Part of a small language model's weights.
Architecture: RMSNorm before each block, rotary positions, no biases in attention or MLP, untied embeddings.
Each number is 128 + 32 x the weight over its row's rms, rounded and kept within 0 to 255. Layers, rows and columns count from 0. The size above them is the row's rms in percent of the matrix's.

# layer 5 MLP down (transposed), 256x128, rms 0.0846, rows 42-50, columns 0-127
size [ 94 103 106  96  96  98 110 102  96]
[[147 170 125 166 161 145 159 185 120 175 104 102 153 171 125 154 109 186 122 137 168 142  75 106  84 161 134 174 100 135 100 134  93 170  65 104 119  97 110 168 132  86 106 113 202 124 117 180  82 112 125 124 163 160 152 141 155 115 125 141 144 112 163 122 117 106 187 100 114  94 152 107 135 115 129 136 106 219 103  94  76 155 115  99  98 126 170  75  90  94 123  95 114 105 155  97  97 125 149 121 120  77 127 130 124 168 150 111 215 156 123 138 142  92 141 161 120 119 163  76  70  60 117 141 162 112 128  61]
 [129 122 144  86 103 126 125 114 151 155 115 156 133 106  68  71  91 127 159 161 158 116 119  99 149 129 102 150 178  98 129 139  81 154  93 124 118 108 200 123  94 169 149 144 192 115 117 127 124 155 152  69 171 177  82 106 133 123 112 135 137  99 188 101  87 124 224 125 121  71 111  73 158 105 152 163 103 108 110 111 146  84 122 135 139  99 103  51 110  89 159 151 170 111  81 113 115 151 141 144 186  72 127  75 130 145 117 139  73 170 101 104 134  96 148 108 180 107  80 141 153  87 152  65 111  96 141 108]
 [ 88 116 135 132  83 162  75 130  80 112 152 147 113 150 175  98 175 152 120 117 138  94 112 126 134 170 124  54 144  77 170 133 104  91 186 152 128 126 116  86 120 145 126 140 128 148 150 117 198 144  73 133 141 148  76 181 101 126  96 130 129 195 125 144  48  90 105 106 151 116 102 159 166  84 105 177  82 157 122 161 114 134  65 206 125 162 180 111  83  54 131 111 141 128 116 184 132 166 112 130 144 128  88 127 139 112 151  89 118 124 120  96  67 131 127 111 145  61 131 118 103 118 126  98 154 137 116 186]
 [112 113 117 114 119 212 141 141 103 105 161 117 152 135 123 165  95 113 115 165 125 124 114 125 139  94  90 161 136 126 169  93 132 113 111 117 170  92 118 153 104 156 131 189 123 107  32 144 179 167 106 139 166 148 129 109 133  90 153  56 147 188 109 147 106 158 180 110 176  96 104 204 133 137  89 162 130  71  93 104 132 113 180  99 132 151 161  60  85 110 125 169 141 141 131 126  96 120 127 115  92 136 163  92  61 126 137 174 212  85 129 146  79  99 136 102 105 152  97 153 112 123  79 142 113 157  98 165]
 [ 91 137 101 142  90 124 163 122 189 113 219 133 103 171 143 125 134 161 129  60 122 142  94 122 136 140 110 156 126 115 147 114 128 112  68 142 127 136 119  67 155  25 188  64 137 147 138  84 148 141 114  90 143 123 158 122 118  52 131 148 184  94 130  98 100 157  89  84 111 112 114 101 127  95 190 145 154 159 145 155 128 127  97 159 139 151  91 122 154 158 116 201 128 165 171 153 171  80 182 139 151 147 178 111 117 145 164 143 165 132 119 144 163 110 105 138  96 129 162 144 147 173 101 107 174 155 138 180]
 [ 89 124  85  55 120  71 146 160 143 123  97 105  92 108 104 140 116  83  78  82 151 127 121 101 147 126 130 169 149 154 111 197  92 134 118 129 122  83  59  92 147 117  70 167 145  99  96 134 157 108  72 162 129  82 166 134 152 184 104 133 112 146 135 130  82 131 189 114 147 130  87  94 194 103  84 127 102  93 107  97 112 140 115  53 138  96 139 115  81 159 134  91 197 164 113 149 102 122  88 107 178 136 152 185 164 131 101 150 126 131 163 129 191 116 116 154 113 141 101 132 135 101  93 155  96  94  69 119]
 [114  64  76  83 149 137 149 127  92 182 158  82 116 112 130 160 128 147 124 104 123 122 117 126 122 141 174 103 108 134 151 151 120 146 115  95  84 130 144 134 173  84  66  91 176  95  85 115 123 132 143  37 133 178 113  99 177 128 126 196  61 115 119  85 154 106  95  84 144 106 195 118 148 124 152 157 178 126 133 115  69 113 128 162 157 127 151 134 105 130 145 122 129  95 173 109 128 110 185 134 122 148 160 148 133 142 149  75 123 126 178 109 202 113 110 166  99 113 130  84 105 167 131 171 142  48  79 180]
 [142 172 124 174 102 168 130  48 125  62  65 170 137 122 127 103 152 155  81 194 128 145 111 100  61 182 140 194 132 112 163 134 112 147  87 122 141 146  87 102 152 149 122 174 136 103  75 177 199  57 109  85 126  98  81 114 108 117 163  99 160 174  76 163 125 133 110 122 135 134 116 168 124 138 140 144 156 164 114 131 118 144 107 153 131 123 198 119 113 130 110 100 130 145 142 150 108  76 155 131 149 191 157  95 188  96 157 120 136 154  80 184 158 138  91 151 118 117 112 134 133 110 190 138 122 134 168 124]
 [116 145 101  97 135 130 122 161 178 113 202 109 149 140 121 145 112 112 107 148  26 155 151 101 148 147 120 108 143 150 131 107  70 159 168 100 145  66 178 156 134 169 163 131  67 107 130 120 187 157 148 174 155 149  94  80 136  85  99  91 127 117 147 159 121 101 144 109 118  86 141  68 178 140 115 125 118 163 185  73 116 124  93  98 139  97 151 120  99 126 125 114 142 188 121 177 116 127 158 156 159 105 174  82 152  87 117 120 115 165  86 129 168  78  78  96 111  99 153 190 168 141 172  87 162 139 104  89]]
# layer 5 MLP gate, 256x128, rms 0.126, rows 43-50, columns 0-127
size [102 100  95 102 103  95  95 102]
[[150 122  83 140 126  86 101  97  79 175 128  67 147 175 190 126 130 125  58 100 125 156 166  94 169 162 139 148 152 145  85 132 147 122 135 192 135 112 154 134 121  98  37 129 113 157  66 162  91 126 141 146  96  95  79 109 137 126 170 153 112  99  67 141 140 142 106 114 164 120 118 126 149 101 159 150 124 161 102  85  70 130 122  95 132 131 137 128 112 190 221 105 108 156 148 161 170 162  79 161 109 123 101  88 172 120 102 111 156 173 108 170  96 171 161 138 139 141 140 177 132  93 126 169 151 151 149  79]
 [167  55 172 143 110 132 116 124 130 141 120 152 120 171 153 165 117  96  77 106 118 140 134 157 168 124  69  55 119 133 153 122 155 134  91 148  93 184 141 137 186 135 143  72 129  83 142 126 129 117  82 125 193 130 114  93 162 151 130 154  68 127  80  87 131 137 100 178 123 100 125 134  88 213  90 130 204 147 112  96 130 105 182 123 109 150 180 182 187 131 110  96 137  79 120 147 107  79 129  80 163 128 162 123 170 142 103  77 138 138  89 139 124 177 106 102 132 133 125  87 118 186 105  91 141 110 148 104]
 [158 111 152  90 143 116 121  85  83 184 123 112 124 159 100 155 170  85 125 115  94 106 163 113 157 141 138 148 142 108 195 113 131 106 140  79 142 162 180 117 139 159 110 135 150 149 163  50 119 160 131 162 143 181 114 132  83 155 144 144  80  59 139 144 151 174 100 143 120 145 214  90 162 118 128 138 123 138 108 191 188 102 157 148 133  99 145  77 206 122 167 153  78 137 124  73 112 141 152  86 114 114  98 120 148 185 135 148 130 117 129 132 127 103 122  53 192 123 150 177 108  67 169 137 130  98 124 106]
 [146 115  54 137  53 100 174 134 142 140 133  60 205 165 170  82  99  92 154 138  75 141  90 160 107 132  96 117 149 152 135 120 118 115 148 113 204 128 138 137 126 129 131  75 121 174 122 110 111 116 127 157 110 119 135  54  91 137 128  98 180 158 118 170 121 132 108 128 107 116 126 119 106  52 145 122  90 139 127  66 166 139 201 102  94 154 130 147 134 149 155 170 178 112 161 151 182 101  96  84 128 110  79 144 158 107 149 183 129 124 146 164 187 130 168 148 129 140 121 144 116 104 176 170 125 184 158  93]
 [122  82 139 109 131 160  96 134  98 114 132 138 156 158 163 193 151 112  98 148 109  91  98 134  88 180  92 134 123 126  98 159 112  77 148 129 108 109 171 144 125 112  91 162 138  92 135 122 191  79 158 118 161 122 128 139 129 134  47  90 123 129 157 145 154  88 135  68 150 164 160 186 104  58 145 209 140 189 154 132 143 128  78 138 136  76 129 123 142  88 155  90 130  71  62 111 101 123 195 148 181 137 117  99 156 119 145 117 113 133 169 104  85  91 118 219 170 153 104 118 111 136 140 167 148 127 113 118]
 [150 132 141 143 188 171 104  88  98 150 127 132 138 121  96 139 116 124 181 117  73 142 117  56 160 143 115 149 117 217 134 127  85 168 114  97 121 222 162 144 133 150  96 141 106 100 141 116 140 148  94 114  99 138 107 106 111 169 138 158  66 122 116 115 113 108  44 139  85 104 118 110  71 148 108 112 157 135 118 156 157 152 158 123  72 105  67 122 119 155 148  83  93  78 139 126 117 121 116  93 107  74 108 138 143 185 128  54 109 140 127 132  67 110 157 154 170 139 150  52  92 133 130  99 183 130 131  83]
 [143 142 134  97 109 155 118  69 137 201 158 165 152 165  71 118 136 146 151 123 139 141 134  96 174 151 131  55 205 155 115 113 130 158 193 119 125 111  60 153 175 149 108  69  93 144 108 123  97 137 122 120 161 133 180 136 206 151 127 129 131  79 120 107 129 124  81  91 123  91 125  93  95 127 144 131 126  65  60 135 162 110 101 156 114 161  80 117 116  83  97 124 176 131 134  60  82 113 170 125 101 112 106 174  84 160 153 158 123 109  97 161  76 126 138 146 157 155 107 117 122 127 127 181  65 115 149 146]
 [130 122  91  87 167 141 128 113 140 116 152  76 133 105 108 114 138 139 133 106 126 114  69 131 114  99  97 122 161 176 186  97 100  97 120 116 138  94 147 153 107 138  82 162  71 149 132 126  60 135 137 151  99  89  79 115 132 131 114 112 138  75 127  98  93 173 107 123 172 103 110 126 125  64 130 125 112 135 144 117 182  74 168 141  81 155  78 159 145  94 128 114 178 157 191 185 130 119 105 134 190 133 117 113 120  11 122  96 112 111 116  97 163 184 196 160 153 129 117 133 110  56 140 154 122 122  65 165]]
# layer 5 MLP up, 256x128, rms 0.131, rows 43-50, columns 0-127
size [ 97 104  98 100  99  97 102 102]
[[126  78 154 185  99 145 129 143 156 118 135 146 113 179  84 164 155 151 104 118  85 132  91 152 108 156 107  58 136 177 110 135 163  98 132 103 112 153  93 127 159 115 118 122 162 197 178  96 167  67 119 116  78 138 154 171  89 132  98  77 163 138 123 185 118 166  83 142 111 126 168 129 180 113  63 103 158 118 127 150 151 115 151  93 101 155  86 139  64  72 111  95 109 119 123 176 134 127 124  91 128 116 165 147 113 104 135 152 106 186 161 149 112 110  83 160  84 133  92 188 130 159 211 160 162 114 132 175]
 [111 128 167 174 104 105 143 151 133 115 123 184 134 150 170 139 128 159  47 148  95 109 182 114 165 180  96  93  93 136  95 158 160 129 170 110 113 145 130 112 161 145  74 140 130 166 136 150 156 209 121 139 159 167 139 194 163  82 121 190 163 123 160 163 133 151 100 153 124 129  58  65 116 153 126 162 180 142 159 159 146 128 112 150 129  36 127  92 111 160 159 103 140 143 185 166 139  73 182  87 138 147  89 152 112 171 136 126 111 130 156  54 107 141 144 105 162 135 160 146 137  90 113 103 114 126 141 118]
 [164  95 153  97  69  91 118 138 153 142 129 156 165 137 140 122 175 153 102  93  94 133  87 123 144 186 153 174 115 124  85 141  89  90  79  85 133 147 138 117 110 131 133  78 117 121  73 124  80 188 129 111 132 117 114 173 120 157  36 191 153  62 152 111  82  73  79 108 147  75 192 137 160 132 112 166  84 151 192  91 150 120 164  94 120 107 160  88 132 114 148 106 137 123  93 147  94 138 175 112 194 145 148  91  92 107 113 141 128 149 125 126 132 142 139 163 133 139 107 177 104 105 186 100  99 161 158  99]
 [100 109 177 138 118 151 213 143 171  92 130 143 160  93 152 130 109 154 102 112  95 140 134  86 107  76 104 115 109 126 121 138 130 141 124 131  95 152 188  70 205  83 168 127 152 105 136 100  86 134 166 132 130 147 169  91 143 116 125 179 164  84  71  60  87 150  56  94 161  68 145 111 136 114  87 110 154 124 141 150 112 137  86 115  92 108 110 111 166 143 169 162 202 107 115 163 116 103 128 131 154 151 159 108 112 130 171 120 119 134  64 149 145 141 136 101 131 144 134 184 123 168 134 161 133 228 118  92]
 [115 145 114 143  98 127 111  78 109 141 104 107  94 158 121 148  63 107 131 141 140 124 104 163 131 124 148 162 183 196 123  98 143 130 101 126 150 146 139 194 144 149 179 121 128 139 155 143  77 155 180 126 169 106  86 115 121 115 124 125 206 114 131 118 215 129 127 133 145 135 154 152 124 128 147 165 143  91 150 156  31 109 117 117 131 162  75 196 137 175  75 160  63 147 133 142 130 123 178 188 136 119  79  99 107  92 165 107 170 141 136 142 157 143  75 129 122  49 123 148 125 192 167 123 141 126 179 144]
 [190 130  77  95  74 127 100 151  89 120 117 144  95 155 165  39 179 130 157 166 105 122 151 139 110 108 155 151 130  82 206 191 195  98 131 119  89 111 124 125 172  89 135 138 101 143 141 141  68 134  73 154  92 143 126 146 131  74 153 127 105 150 154 166 157 124 161 169 125 171 153 152 122  85 164  92 130 157 135  92 140 164 135 172 136 115 172 108 118 183 150  95 136 152 153 110 100 127 153 170 105 146 134 154 135 123  90 155 151 130 222 184 183 125 142 154 126 176 111 111 106 170 158 104  95 130 156 115]
 [140 104 111  90 108  95 103 110 122 153 148 115 135  76 134 142  84 111 100 153 107  92 145 128 126  76  99  90  95 138  81 164 117 141 183  86  84 124  95 120  93  79  63  80 192  60  78  96 133 153  98 126 153 171 161 142 137 105 135 201  80  94 167 175 196 136 113 120 132 115 133 142 121 127  74 155 145 158  98 189 132 148 138 150 146 156  65 190  91 167 153 161  97  93 131  99 145 140 141 123  86 117 155 143 125 124 113 124 186 118 154 127  98 157 132 129 134 140  63  83 151  68 111 175 108 168 114 111]
 [148  80 115 168 154 122  91  73  94 135 173 186 126 189 151 167 130 100  99 135 100 145 165 123  92  91 123 124 117 190 117 110 113 129 111  59 125 132 147 109 125 105 107 129 149  91 137 127 123  65 122 104 176 148 126 114 144 124 126 172  86 150  98 153 145 147 143 105 127 101 146  98 120  65 128 127  88 146 182 117 179 175 129 144 126 181  78 141 109 107  77 142 139 173 156 154 179 124 123 171 168 109 203 143  78  78 115 119 157 118 130  46 164  91  92  95 138 190 177 154 113 151 160  67 139 136 178 122]]